Each number is 500 + 40 x the weight over its row's rms, rounded and kept within 0 to 999. Layers, rows and columns count from 0. Numbers have three digits each. The size before them is the row's rms in percent of the matrix's.

# layer 10 MLP gate, 1024x256, rms 0.085, rows 31-67, columns 0-127
094:520507524484540551546458513528512517443525517476516505539455548408533517472445516550529489570553508464496544492532570543499550616557516586569466434521503560491472464500420505529503455470471498472470475511555442469505505486514499512483552432486526486537548486537541478550513458516509507486590410463530610562527488481435408527443521473438476487451517474501450468572507504536502489425472
103:486435492492541474470473470526475514450560500513468471472518479461474443485516530539453416580488484474583486461521512520480453481523478450604483526508469533543483444524469507523475446502476473529453426593456422493482529513515514498534475516489507543557488502500419493486490486462520548565511493503496563571424522486505550427518477543541586571482536544540540459435546524492527500523494
099:517542527459461494449511512472471529504493521548476573486574522534574547531491582486449487504475520504501488486496561516405433494454504468473489442494496490440475552444564477581532553463534489515446476554500485484456458457524513519532482426494510539462540581510498499510538505571458487577478531488477491565494527504512488531510488533478514519472544507505508498476571424496544535603476
102:526464540542492470435503584424436549481533538527565537507470507486492467504489506469514486486545479505485482521532458500488545525451464532561449448575494608497566464496519485531483451539534515468506485553440487482469502499518506528487522559531550535496493552453481475430455495490520423456445522466456507560431499515482583529496574496535490548579539533463496535476498477565556496493493
098:509490456579500535551532504454454522569490503486465476427500524525428500537557422482488461443485460494485437430548451485525536437494442525529475464399573505443461543484561425489465497494503451537421430517531495440411472452541468517515479506530419516559493492502503531508478511472528511553571480441448463501520486499498513527493496431524535493505473511452503494536554503510531544429465
101:525469490524452439546490466531458539521459518510488523570459449495598473490577597511510546509531453447563504517494530472444534467506541464550523499426577552463466441496516473534518508526479543513475518415493599422433523499517515451557481474459519495479553502472540504553513419497461466553500493522561509466533464449461488506431470457471608501503516490594474528506511446537449424499508
101:516491490426457538462455478528438461511412533470545446543503460479538540490444488473545446522475493540507474462534520496581456460522497496495464512435507531444503474545530472455478532456543481528506433522539589446449449502476479558435533480471476571486451567489461497555493462558519496461509437543506544528485454554487515522511519437577560458461532550484550386547499500451483517462486
099:509495422507588526530495537474526527409550498540511475515512493505474460540503390489520541536520507501459520508553489498498500521534562489487524525428482489504543462442546456468517456419582480580482509527491536481519460446549571491538454518599513479504483555509430467552530537372488508483473414437493514503554554487511474452462514495463557514531484566515504540498524464544517486482471
102:559538524503511455542495495409466547493507464460505526524489495513560517535496447532482431475472463498537482420557505500539479513556487508457565421550486477524503478512450438448512526513501447461490492461460536507521519406457477477514521447488519548480553419495506490483489507526548517567458467521515483592556432499512453608445549533490466446518504453450417503441455459521491483453426
106:495524524478498502458514481519493469470459491520527418512464477503531553566513469468518491554523497544475469522589557488453522450552445493518476520454481417516461465530555516453449503478488488432436539487506515474516514455556457548498533508471511471477441433576553487498510476502506566530505509507501543573499517400432532507402514545580452446505482449546465491442535549482506514566563
099:481442530505540560540584530464492476514447478484527473423502529520512557499467409573550457490548482448533529555537431505520542603514509488474462537526567483424479483505513493486530537530610506497478552494470483475509532440501503531462457492437519529524568487492553567461501499478518488533512433527519540504472461553527508513541422485455513444557456525501578483446562552503537565495468
102:493463565507473525516488420438470443527528481473472537568526539468536541435448459500523524514500447530503489501455438496437517471500485506550444486482538453497494471527456594529514490531487542538512566512516519456380500485477424458513477491441523458502452492540481546399465497445535514534531477445488437459440507506457568472484461491475465424560576514539538529476578519491461562496518
103:513495431543502520509427547508454528486496493549498561595450487570511486507502507531514453487509549411475519494432421514486547574565517451462522491557539536494435476413517537435512586551457507514518529515515472492523460464500513491526483488516466414458513506503544496500463482422468539547514441503494527470567511490489532492480542483466505487461492506556505523459484528446494519480488
097:467473568520551485527527474495537442435501528526523462520496493550398580478414522392499505452506511458434503491450484527566535503519505433495478487510567525513533547474544521469474453532516469548449521469516537494485527441440524476458464505479498499532493537452484472598486464518516496477487519475511495595580452423537479415480450488486473493491515514578434538434476502493486509458493
099:528564501427523497557507439480409470453512539458522483540569481492516538560492462536538461536501477504529487528578566559475555381461534448428487536508488518518590430446572548514486501513508516519480478471567558456485516410557513481436498488477554540494548588487549517493519523487565527483453478439487551467539478506492553487482503518475443532533422454467463466508496516449504433481434
100:524470485379482417520526522450531517496460514483525469403526519434497539487455464504524496501521521558488533443441539475516446513532465541485488460442590532493495509486527438495537419529444476472552517516501547502512455499444535535557520527516505496502470533468505451538485449510486515470418452522500438522439445539509486473502502501541455445496452487558473412524491423515507457467458
097:490470498496532498510477482522537502540509530498538436452441511509550488491446513451546535479527493516441512514464461523477602391574558526530475515455471468590566531476456426616532495505512428512525486586459523565483419516448469431450499433497524456483553463507476510462529466544468467497509562463486490525482498503511500508515488513477485559460480495514465594479524536495447395497458
106:504493485506459419467471504505498487510416466541544497548499467425565496518537491575510443502513595568525564451492496477524621477438539515538564472482420552513407506471441466497492579429559484495463468482495514498530500492473453441456503465505518519459509463477516469515478523459469445521455372510521510541421473522450513515510515511572516509502527516435516534598481602503506531528456
099:468528522567390577484520515486560519491539524540452441450515509491485543487489523553524515541472574536421531531541495529504587499461507545519484490493483489472520562487488439492471574456486522474505491501517562482545436569497464467538471440476479443575473474486554552505540523560511560460432460527415473516439567521553531460461513529562525561532467442415447480483467483493419415522570
103:505552457476521504506499529472503453472489496457522456485480527466564512454551512576414512490461489448426484439539509477506476516439511477566480520544576482444462497515514463526575453570488495550572534520447457421492546495445462466423600420483455491462458490535549511534569487530517514490455535532496450482496496498469511499490425557490456573553504539481518534550512483494513506520496
096:406460503502511519576518450502500500464576440474536503488532559418461465491491465530438407474525508502447568479478455451525456500587463528524464474445504452517453485466535539583534464481495476548487496582490457504471484476592456513477474491452545521513482563553497579516483495497442622516492522430497537528510517517496485519529544442497505474540479486552507495508477455539447495524572
106:460479512453417547518484540501472427518522477478511469484441459380529539524524424450524500494520478542537546510492528529510526520457463484551497471583580529452448498510517489427533465490472494523481524548445526461459481484447517446470460457500533420502465551550561492511472485429494535639468554480549476498488435463533446455516493551566463510475484485441508477559437476530557421580547
101:462510559456486490526492468478522446510532522479495431526475493415473422472514475502485526492495563536424519500492521512521500458477543534533492513490492541452516532553517516491476415456462490580502442603495451490516502463490506497460497446467533470474524479518526497505513510467532525475490475442440461407484464628445538425511483522484467540455522496444449532445434495513530470476547
105:504532478459448560480588458498490473514505549402517521468555455487414553518533483579492548509462534507544469570571535545500498519543460500477495525572491487480522516505546517483479498514477481510579458555523520452548490449445498438507501475438477561500487564515523440487416564595499517518447448464585477490449483482511508461522492416495556524502569491451488463453505484452521505564499
105:431530460496500476517526508529521491564522490438482533566487586502536502463428462524542492474522525547538546545558538584529483461568558487453480429439513460474459531461493451508526530493538504537514478485536517594477472435524530480508520473531503476482532554517447592475510653530483532552428483513476576506565479549493473497490551515533537509464465554522543512562496477466500482467478
105:453515517417454545473540487488557525475492516512497542464429446448436476518569519518564527525463465475505443530488471507453493472484554549438528456554530459452443463493517567523487505471508501544502579508489519518525471470484535554533494518521478504491468478597517444550485493472482575551532499544529499474556511452504535483474537488531491468534517505466521527520573571536543472540543
103:487498466536505487442497500496432559486580522436533504441523562526462498438478520494547455560546533528503430555544556538480516406469475476520544499494515433480485520497510433519505443576432436497505458460441439485489516519546507458486462479514475470465554550490442533497464492471469491503483478553480507558433510545491498546501483502514518449548480528548486463484520534438456488482459
101:473564473488550503492468489469532503455488498530512522547432433494507527462475567502564527453569500532551512519469515509460506523522458458490398518516530522486414489521431514560559522508526455497495483527531433544476413522418513523526522433459478549483553439490583492459422510539563513448546458419471479507426472522540482453465528493469455524512505497434464561546462456484513498528515
099:502540489586571433516544479494523554476513522587507473443481480472473537519568496515480596448527495464480511483427475475556516465533475465535491444454555548492443472445533550573469616530477519495500465514503457524519509524583546497479544594489518582495433476499462523511506547479489406491486534518496392456471450517494501505513513513574502482465562507536444562496525494557540464511474
101:549522474538478479625497454469492469514460516486509518539495543502461451445472468462519473515509496411526389474569504580491502541452554506568548473477455559534520510483511512478510570453494478515527488478504456445492485518546494461467500455494488461511548531481507494481436504506545489421479451488485431453504418501457495489486512470474520511468446512512432444473453496539451522491477
104:504563477546470553469454537501443508519493469516563518481506477427523551543523549482546423496494555468525488503433448400479437415453539462530525508505564453470531487499532497505478481540484528483470522427523575502540504491526511503518459528426492511494548482525519419477487508495564552522543479497569468453514474553500532505464470456560438547571543582490440450470547527489465493478485
099:459510497468507510449502471480491480461530492410449519441493439508486504504525503493391473495500456503438518591474586500440436507499484483496532513484531566491525555405500488471491486529499506570526485496519525546512562537563490535581495534490457411499525505476444493431491503539509417509445438541537504517520555502484555499456517593599499557502474458519457511487513530577449522508526
101:487494453494490456464436495507578380451505459453541574490512492506530457478473519486398498516492511458548465511538579485515440446498571488542473450516472482483425451454475490555426472493546498459469565526567465452516543465475519501477442547474513462496504444533528473487384476517557466501496486468514485498522404456468537517466470464452492493521452492452534533446506478447495499481522
101:528567512537506449496519519474455548490503563570530487493475529449540482496513440517428561452434481563466478506523520516509484559520456461479477403538484562485547423440491462443465460491536502497436511439567530534544517455558516407539479521489489462544510501509429563478499494504506505429501498511534606536542423557454545460493510486494486553485460478467500462434435511499501504515523
101:468518487426521589486465482521456506464541568586449498489500478563470462597465550529467450488496471486521474547525462477464550560560405474529546475543556510557587471475491539464444452531499442479512492495529441539464473463491450504458519493455445501507501483475445478488492474487403495579528482428528502500520493500513526472487551549481493478488502544451491542521424510465526583473545
106:465521442503501444552454453502465489515523488508527456503507541504478568449520531439515595485541472468563453520477536550448478468567503506519569443499438458414481540515487463515462472561487527545548399481472460448496468471548502512487516475527470497523548500583505492477554495529444505489547504550549566565523463463500556440486586490466482527525499466551510455415496491534531535555496
101:490562498522581503552486458500532501489538511556632517530488507428578500471557546460371490558541531485488555484512571491491511509502545422566503450523537457460451528548487474493471553484450526551498455498472532441497430506456538477491452549448481514470432533515501561440449477474500457456531484447500461533410449535490546522495491497503448484462478531427491453440431423519448493536510
# layer 10 MLP up, 1024x256, rms 0.0921, rows 31-66, columns 0-127
095:496461483443534512554473472527504575478500470509514481537495535556514512570485468483577578546424500518478478461443463493496464519469492453540464443465429551475462526451519497437476488494479485460481440473531512468480514519504511516474506498520495528435513453405499585542494478479535528497593426467492599486495515482497511480498505519475463493452486451492460500477553496572530478472569
102:506449560516485569457482501556455464427526554481587533509495461579578553551515465523552546517523501519520514477460480499533553562523516478481535466522599483464458491494510500457461570449467457474456494512451462538501446485521489534451481438510513440564433480527480503501561481556507522482496460532515471484503463530488528453466496495558551520483430486513434540561502528506552467435446
103:564505473536471536501522431455490533548541502568499508499518494562557482463503507494500496456527533497631452451485496493413437415438504489607479436469481581569494567488497533518500590490480461512492563475510455488499541479464483529478490543542599494493514531461529522507563540481515528557507428522486485519455513505468458491501467508465553534551538479485549554507516598512496474407505
105:482527477489484402518524534605506548489511525425476543535527541520482527436462451480436492494572536424498519461448436575445485463425477526501517465554513492565488454489484491504504510535490509451483499468487453513460504505466485483528541541441527508491501504451445443427471533472489521523517535506480535517491538486473452489526511460508534552508473467568499475492568490461528464482541
103:465597491446502445531559443442473490440552605571449548441534517513517516609501490464485527546513506472489551501477443578525540493466560495514497419484584454496491481462464507527562486496529545485481474500472431562515503522474560519582555533473478525526491462474410479430488483522535481434484486434500473555518491459475548536468431522532531516477470558470486548525474427492549502511513
100:536453507509537494464539478499532563488466506482447504534515476540513552527523469409534448521555528529506539458522453491527436489578464536481486544499549459492499617504434508488494559479407452446521466533448500490548517486469421517487562473460588445497434517416466477480525438576492464520533440451510411481467486582499547561467520487522572552500479516498518525516455447438411511478510
098:501511469472547579549501483534426440447457562577530480568494467536495475491497479545475540507477445445432436580516529471510585503481481517536471475444531486494512486489512464435515488484531552545453473522478502460525456500536499530500524516508509569517450556508430539540530478448540537428509473534500499525505529503503467506498551526573529545520473613475544476529463447514431531496517
093:467482462553431527443521445429488434457509501530488472523515521514531487475462524510538439532553448492490502522503492591512545531485507538514479491492522498436508498526452504542458578611441429482513539507464496555503493489533490498489590558535571495454508534518468482531470449485558480500451408487565562433501465455522555492498463499472459491498550475502519513553505515519514511524504
098:512542590478486495583533487575505480508513539502519496468460556504478506468596599497468495567498543501552500507570472558511539497507439437591529510453474547507445441469481462541460502521529499502469479509504502519514549502553488510504508472457544552539508480440549580456542490484507524475566484438414521548528515495537546523467508511531577499513532562477494491454499446464463558495550
110:498557475576431515532479481524498565592418417455501499476538483477545554447554519505518470491477467466510411564535517537492564498474527520596506520441470512523453446509484462490514461494536477455484499432526510503594461476407550409482591517474523546478503533524578536504524506523451502536461560479488430535535510502495429460530492567506476491492467541437481529477458580447566582509492
097:497496460476523521506476489554541566473514462515544561498462481489463467506426477548582558442543535569498518524480452545554539514521571480564472521496463457526574529471491506568517503470504492475496519539497455437522511508443524506472538417477478517539537500485500481524496387502462477484483458513484518525487504461528450546561555479507510461519440495408524478450544525504469506483492
097:537486465478442450520489477485512500487514494553514540524463474461551551573494519441462463534480444523489477479501493487514493513481522419564553572451501517523483537498569488518437465504479512593435483459478518554501489447545449514505503490512512499565532526556496461562576502525502535581521548512506555442495506465465556555577537448453563543498514503540533534543523531515523434510461
099:603469507511559582506474471524590545528552498488406509559499444475539497551526570400464493452546451558464498573412441475509528589464447438528525536459428503491518461582485544534511525472587501494506502497484489489552442514500498561529538506467445565493530541438494468557514393476510487523528552487553482456533479525400481448458496473497503484518475496455485468508485540480487497490481
094:509463537487460504465452497588446488455503513509416471465521496446433492576513510490536598507524471508507512536487482520512487514498566523500511484456509509436451555522550539571477512514557528579393495509508468531515573536564496492535524515510506422482522528480547477525465525427519500535511531465558485449474516544470534560522578454540502542470595464549475483476443488469560566500490
098:472463460464534483468493540547501474528500473495464467525566495487480521516503456462533486547515473464574417482497517501515517497522481442492504484500479471483466466520536507542441486448565557480456463479502541537541544475602474494511535521564463517519509503542529459553424536478525504524529494486459526440480506499517497549485572517451561526576473513463486519482404489486556407470563
100:527469536512542516469573509548514588435505538533503490495550489503482505536503429566522503481551544524530562447607567490473481522514445575489462579526502567474441478524558527522441499534516523522623516539503447454528515523497519506528580502480458498557485537473498479434422431542545481489501561481367487508482506572460448464471468550549586504478484536486503475590487513619554508534509
098:564543576436548493468531511509551463427539500336475499573539469490539489493482450465471492485491472463496445481512480457545505548537582525494409558505535545499474468555497540472525490444472459508456502499473488530488457470533508487481448457473469521389505467533493507495533496478579439460510512498447531466498508413503531570478541494542489565473515494536508524514457542438481504520400
110:540614507557505467493567583461456539462465494480479545476449472525480493468562439462540498586440469530539521499519474464618538558482537470481400503505508491496508420431493524511494452463462558539543487502475451462537515469492450565553489501540526476493541502549534491542550501541425492454508489518407594492517470527501574506499486493424417496552472509478528520501497440452462468494501
096:485567455504541470554583521448471471469501503475496489456491588505475486517576500537425452490537594519567465404507515450530482435506498473435514519521482469494441552542413497542467518550541531468532490555510546568497488542517509455520500565521442489490491543588463490517534463462501431530487600454574547486499505547444495431469496542511464472506461553430470536491484529541470462394490
094:499506472442465557483523499498445485583465494508506422492504527485539402465487449484429502498404483480476463455577519460477456505485520527497599484434531482526419534444505534550498463517459521506465500566462456435534442532495521516429513471539584503486575506522501501507478490455513499487484479421455464518463498513424466524497452515424601493485474563509531528513491468497529467512500
096:516478482558432483499477493563500571442526549564464521440569535449479474505507456504599494515508484530466497490473461467447530423427522464503479430502504568487529562502488413517511441498512521580563620512494469462489498451499510489554487509501450486560479488500542566493572534567535496543478536422519558535572517520498536524420472461470432510433503533482505424506403464470515521471470
114:604506515596445488556531504446470390434537542483474461443534482459504551475514481596477526466595476525497517470506507504462558488466451543535515491551509486500514506566571494445439527476439455531502498479502521503448520509488511467489508477468459508596514488483638530439493462574472499578524471530488539406523424471506539422524440554537538508430510485496421517491489473508477524485474
097:445435560487548555518441511525537465476579447565458481470537475523449602467557515519515500494584442516410524413470559504545522519508499508463421584500470486408494497538512450495450560500570485469519482542513479453520427507558457502499456485462465480458520478466516470509587480555516494614433561464511484563474522467569517510546474472478487511531492547494479490554527503549491543514528
107:468494517519512500512508499577492490565496474527551507513523505422479469466463500510492530551495542556506522471474583532489485380469399522515428486528579492413477510484485504499565461483520478524560440459499431504525453453543475477476522570572506504481460503515508519461471573477521486521488516494536474526502534488490558498526496433466545488481549446487505544444477475488460519545512
101:477471508519465484504443511459511460495469576561374482495465533493520554437535466482495539523502460521410521450585524521499513529454511512448409457566457426539521540461472511498520528527492555517568464506537514520419481524522518510510467455553539517531461524590481533407480477484462529531418431535543515497538499504440426496487500568476484436538453491504536487520476597537491433487370
105:495537458517505545432535487444566499445532462494570535534459497500526459513568474504471496520548555490504467505529498462467532535492508476458515499454524474572509542416488521516470525529506521463429432554457475492472548503590493448471505510510406415548537482525429530514528470534479483510544485499536501480486459582499482506536481536517536469558533536514511464467429474485601557496596
099:457542557509520519566428472555530546508581548429522470469527434473442510471494520447561493498526593544511451473525494527482518439567496451465432508478479533476535470512490533556491539445567550499577500509539566447453466507463570512496457491485543517490480499453506505551568510545469484517470512509545535567492579482505493435458481503512497458524560507405517461448541511491501488481545
099:467494583561488536493513517449512532563480546532530495500542472485478593483494523520429491476500524494546514546546473483492484462583479460515513499540540490503488532535491495438558508504490463559470539513493446564537511485527500566557472544584537537551474507424483484494512478520553489525456458468437489416476495494458526405466515508491422490462483414491556486500435504499548527504505
098:378561567518467546566548489473501482447467450484480546515535480483492444566552530514493483584472485506512506539487593439468478481426474522555503461545544505485585435552468499524456492441482551432423622474487513501516532544463562453472409497455486473527533461506415441477544496509523502437436490533495518463529556513502533494462505514486484464407487492513485488573542520523497539436506
101:524548535488508535487557537517510576448530468501496519376478492484512527533519530536527496516401451547488414464448585510539452536533407482493513523507508475534543588493561431497487535560486490504526514574448483558528480529490487513464456470447485538549465468480506476485454453565549452548515452527511555469549477499557496466496593422459549488516457503509423541554507476484525486485526
108:514529429512500478473450517440413458558518486400541508469485562483515478516484394496514461624572518501510493415446492551458539479448520549531494536415452525549547465496582527578518476446489520472539470489515457556495494417469466463502535489530523510509508528501584492516517475522487478511449445538526501458516474510463487438519536492504466448584541516528570478516544480521450542475558
100:542471518508499470457556448476482485549487526481452474450539565517489524489473585614538530443548491475547494511445578526469467472524512459542466481466469553528484453572527626505402530576477566506527504451562473476454536527516491497478501441450502459463470525517503512496486474479532526471451465554528506537403438548494496480450502533489542530485505489556435486511516468527455479514516
103:491534457523500488554450490543477419461449509510538519516604466552518510424481547512479467472483454482525558464538562525544526463548473501428478446441513487464453550527419522535465511546445486416504566494563466460476543600552539507540485478494465538589492463472479534449467596422543551480470521477449468479540408530469488533464528493522474478539494478485492411518543476467516570497441
100:617418525493495500431487455454492479511449436495481560527521481510516509465479470549469497429478542546516496545541501521452450485449596524485477551559497441544515473566512554571542479509450501462563565498532504520449543508540502453521546445525486552459535472479420446546529471549512514519468452529548510496543515497461492413431522511519446402401499444496503471525535449469502540476541
098:538481504492470511424462484446518462500506414467442550502488485421523480574489475456520491449529528494470474516466538535567589489491430403476465439486500510440487522502495492477487503492513457515556536485451471434486449505492465549496491495513466466531565458530567501496539486455511473461510505529450408529479498492434512563509591478481457485521461480505540538524485570581464480483483
106:531509498490469517538549535511555561412569469539500557541520491509505489477415485504506547493578577479510544574492438516453512516534503481472528412481496525563550549518573469571470523464472500486551416464502488552506584529550487461521470497484501543494546504538533502493500499507462479544449491479439475512495479428610476460527522563510527537506492475484541440488512474502507454488524
# layer 10 MLP down (transposed), 1024x256, rms 0.0225, rows 31-66, columns 0-127
099:453498511501525475533468523455484511493506475447554459499483510446520460531492452462571522526518470494498523448433457549525433445526546432567460502437491467466471501432439529486478437465509599545462512488516486442396521470502498445520559482482500434480537438568466458533505522573519567478538464527436508496481557520480534521505511553476505504487523489544501572501506456576522446528535
100:462444530536530511469459559536426520476483531419557547511469479579504584473487505501536535490490504506509445493511512517549505457427560477509523405530562521508525483568548442506556451469473480522471491480485570529491431454504465543455496507507520528516519520446509520377458515524556502442500511438533531537475459446597465477517500517460490497504459454545535557519504502452444529504466
096:481516433497424519516473468451564544498466536445516474444564561489486566474539527466461621541476522522467553478457493461463457498432451599443485499448516446500511487509474461530495484465543537525513423454462567446498401442537517505524451535502484480457479515517489487499545549449523497541522509466481542523543512568509554516500523565523565496386461527546614507427502504501442466612438
102:471497543431563475473494563499528563515437543491462462527543540436549562426515453545532490484520524459482456549488457496435549567504433570536545485570454497480488548473578494460488421431447481514479517533511508571517486514520548444454500515432500449506531526526528513505582505464519467488541508507491497484489530553474440547519479441563540506502603472488575467439497556497590477477519
094:470458487463575518442524541549434521557532564499465497495485466449478497485486492561525496445510561526521479473512502540523454530473459522422521419455499514434498501457511492540529503547516501533530447538476467490486461514485564523566515460583493461535448567535472554536494512483453429510447534393424535472559457528463525515440451544525517478509542542451470477554505484511485480553538
098:542504487544450485434492545525471534503494508467518547564497469521482449428466489540463533465521543457557508486505529443498561551458464508427517475566464451558504420492438497491517447502493497514557488463498570465532478444571534483531552534494531490530452503519567569500446466529543555546453493458467488518515516536560488531491454504475437421459450518497479474507464527551597463521572
105:527454458531507481490476476509519479427493494592516546563440385526513450522470520528477449510528547508444532525528482514479502556480450542499493431493520557484535525488494523567550430427563526522495498505558582542496516501469493512528520476530454525507490545595485560505511513487539570533532526521530548512508518485461559464503434488543484541512498594479602417550414496535502548510488
098:510431464493524522491534472471524557488498552578469573469473555479466491491555438529460473492519616489469502508479494477468494450526507535485524534502569496512558552395487513490495537466502506548602486448427492500479513539453545458437514553474490486542523505480497446544508510508476540512475513488545456474524515493509508492536503535499493541539427492468458537479421525595516481481577
106:580538517590468556583508510514454548459440519605478487539464512435508548533510509476469552533473437466479531486520501478580526550437418440510509549507403544544533481533546485510534491531581470558429513503462521517507503484495449495517564527393501502548508505577494470543565520521511576472509522456550454542473593539475527498422505577476571530462558468490456536481534503463464554540470
105:595532505583410449541540466513556498537494563523529469520552520493503551474558520467531491551455517487438399491508544471500507489516487459496511472497513593485461518473458465476504576524450479532519528500524489502452483539481457450520489500487572508468492604485518502487496495553556516558486526504460489545501468474478536448414450465500519510528506558535510419516462493507503557475493
096:454530504532474440441405469473502546435469551444537531485516527420471526504508481476419521506548547565464470442507515553454469474591509542577386513509465506523467470518461488519552528434465527497499494493508470521546488534490534465491489489512540515500464518428512534487482505450508500460559430484516483504541488467565498472496497519500511450571564389563506495448528557524503490474498
110:521476493524537520446484484626548429513532458480570484534551442564554555512515542441485448508520503466493525521457557560507565504480477495450556523489445461475515586477466473525507441535537461475458528526509459487535467426515526482463489540485472474556562484581567427485561536519425498525499468491514524520499491513494457597438519441460531494531434522483499458558433493460501457515562
102:478477526511498483581482468511548517533498540450459498472524492456545593506560426450504529502521473494419516431501482507510481520434541454528417534524456454609522457441440447470480546499494531437470563505469541568510459477499452506444531589507462531485535523562427484485553479492525519536515468441484494417475534490532558461474514500498517540474536499433456451474521507484512505447532
094:450481510525525463476492522548451564495514514490546499471474467476491472540527485549578505479523529462579456569514527478544515497569469597576528435554522507502429432446449487478466450500525476479461550463429486457599458411402455523488439490534466508486462447546500484549461536520501446453491515513419497436531461510502553516534526444566410422547430463538494542520521551504489482489571
102:483513488454505503515543458579471532541510512419429533533577464487518471491534457523472485485485464500591460588470507533593481540500488547507463456448441500524532457542548515470426533552504469573468493462553446560489586537602447534526499507434517489454476473471500473517480510515506469567493451512447444464497453467481493430506426473521526483520495528567497449553523535536515496458534
104:532449486552554480464505512448569530509520515526480518544461493480534512446458542471485508510606502514494543541460429542572449560463488504450393448543476548539438452462563503454392468494490466566565492509567530484535491532497478478543526493499486615524540551451540494491541439503487552474591485549483542424470514479505445441519529525521471493499539546556545482528479479517522500499516
100:553531477522518543499524503494452544537487445512464510531568534504560437498584520525492472441425480543546468439525560512471500518492426456507572512453464494481462602506487515526535454497419529488484520491449416555571501491517425514549535458556529536480550528495480520456471548466453482619494496431561505477519461403547517478362488503512484499459533533500471489498506536472482509554563
102:522529440471447455500476506451477514478496496526490522473520533451457534491464483547479470469550550546553508468543461493540544549562479500506531488511532506536440506488523507479539426507508440528555496494493511453466535443512388462530512510480593426473473540487441523565503525583606442560490480466459494536495519488459441480493463419443509537467548567514407507490455566503487465488529
095:505492503520461533445485528544520505525488470552484406511445499455481411480426472533551532468481527545489543573470541545531508464527548458566546448527535472502571478544503517483482477473489482450574507482501470437525481505534479591498482493457433478459481469524484531479406461502485488515560420411489487507463544508531472458423527497538556538530515476456429465527430496492385503540527
098:465561486511528514516467481460465527533590530453521503536533445574466434467517432486532504546522512419515418532591532474537482505527454487492503498510517532487481502522466458578531573530578546543588462559517494523471544545459479549534505504476557534485590521574447531533551480507576518497468497496473482503489579425503526445460524494502442576460571468543500514475485524499527472472495
098:468528536531421542503464492457466541500439481441558506511568553470465580461561466536380521486517418442491569512452410490541476483503499537490484496493549468472474510536539498529527459543477561469510575458444541474479544531479430451487481480474482480416484478478498541480488517579493595449492504506423514511480565568457624531528430509515536495526513510484480522471493534588532457513533
108:605529498495449507532503531433479535478568602475612556467517496469486453438573522559486455490498551445493426532523522481540546512473418477559551507551532577505469472444545470516421512516536505585481511504506512482499558469549523555535414405510504528500493457519637504464483550510408494520493496502460525511541467496485505555485520543566526532499488502501495486563558467492473452508505
101:527530488558449501507566517559517433517519502520468475479472424489547570535615512469473536568472491391508505477560465460524549523517516465503450532469498495493486467455501523533447458554562440455503523423521612466506461492552495459475478535462415486509516495560468512525483468539536515558515528487483527482470509469556450510552437471534561520492489470555511491531548545421521432443440
122:430548488397479468588531454584520439443452464429470481496512495530537480497526469466545533532476548474494500566514537516537527498523524423489454475462518454499519496525557586462487483441554524425519559477428506472518467540447458495529427503467514534506490545532562411538457539496441498511541497530544538461530520546583497481467409516468517426536508518541489475483537521526485481534416
096:503526506534534437547459437500475509535469554463479474552466491500543458488459521518470462499498463546533495506535498553536470453453494504475497538457515459450492495479457485477461518604440449524556467578429456477544486615529473481516499505486431475466473476530461529398516488501520542431505391466468518482481478542468498486505473529504468539508577483588435547477515502467517517489461
100:456548537475513520399548554520487505488519471557559471454468469509519504492461502539576460508490546517459480451487449453500547433551511567491564503490627558485483477508481546516484560485524512518572470470529453515518537511525485460590501532516473548560527427508525508520426470486497560547490523493608448459528533478499467487510497527507491472500471494525565524480541506441486539501543
100:477519454456427541458484480506480560490517489411518522448534485533510451509567465491451467492455449475483519543514540535566526542509524549544458503512478490513475520521480513587398515404528490504537472560473462519487524564493546479460474460516497518555423513528539509431463511545549503515517466509527450395432496489525501413561526556513456564505448498505460436510453499538478527539557
096:480549532503575494527544511518406544522534467497544535569457463523541534488464557462472459406543510523504533509534478446516522528563411532511529533479509488526466515515499535501470492514531493546448519570518533515456503464542530463463523473492496494559472476522488469566439560485465562500474506507530472506558539537470416536451581511493475474525524555520500476502491490485504477555493
097:479524492486575527437440501462550475500535471524451492505525511479498463485434505547524498457422442529489473553475560480446475541501463524531446518490544460572569533511487467519483516468501419402486483492450450573500533529469491525542456495449507497551482484559479528482521461449544515517456443473537510591550560514555523559572486477504536515499529523472507488527468503583466408546426
103:480470507527459467480531467546487555525411540447504447445430511463484472549543487530504562475488491498407408558463509521517474497473425547511476477438498513534442554599539534539446562414543491518490565592501566528487489520492475558484467499473515498501477516450490538575482532492527446514504449457490513583492473584528566536536502474535567443518455528536504554512419507480469579552543
103:478576483471466520477500544475473505557458503480542500468560498485480388507548445546496527613465540423521532447490387527522494546498489489572477467481487470475479551513508517499525453515483502522591471526477477495370435463488476507498489502562502502569495511460491470549427514470489482560491407536539503491541516480547490450511487493451557504518545518470486538511507402523466583545459
102:446459490558514514523474528510508492546505536584494442494453507541540541494473451588551518513432553581528475518455576513500464479486483485451479477524430450519548470425503476448530432454535564549501522498560505533517509521459534470622504545469536480521572512430542530518544574455469530540506504487560530465491499514509450553517483536510490575488552530488499470486488479499537527599493
098:586524504500603529502472536512507415485511520451554492456518528447436406477557489490537451571455503437530470553444459432501521489453475543468492487537460499481590492502517570439534543478492503459510420469464452526464506463446567515464535477527480536560434545543572521490473508520460509503573543503582415427557516571525558523446536485433546485458535502531551503550468474460430464496497
096:558532513485455398549493546493476491534540480478556459513512434497524473510459522482520519486579502555581542494516478506497488459495549508559491493545582437466483491477518473529503557490456493465538531515479445531510513506526534495527549463642478564461572484524494453447517516473559605476534505519533529522469433513527436515557478473496522504478616530513517501533551536425508471492521
097:492547558456481472469577504550547458514443442472531512486489473456503465552556497489473493483571577478487516450390488466442522482438559573522574563423501459515567525495579536524473534532512532503508482437485468489544474525486482598502516542498533501482532501551531517541536432547502500526440568469508561538480423468455556451552510545433519536555507477500597477457510486512525520549488
107:485477503510478437516474459461545482545450521498534391485511575508509472487488475509477561528509519519451462496457544575490526473507474451506482517485532504544515513570527537484498489569525581503462486522453504540567495531468484541485486456530494526450474460543476511517427447456462577536507482541444527493500470455504492468521523495522560514486523434518528509463524492445479552529477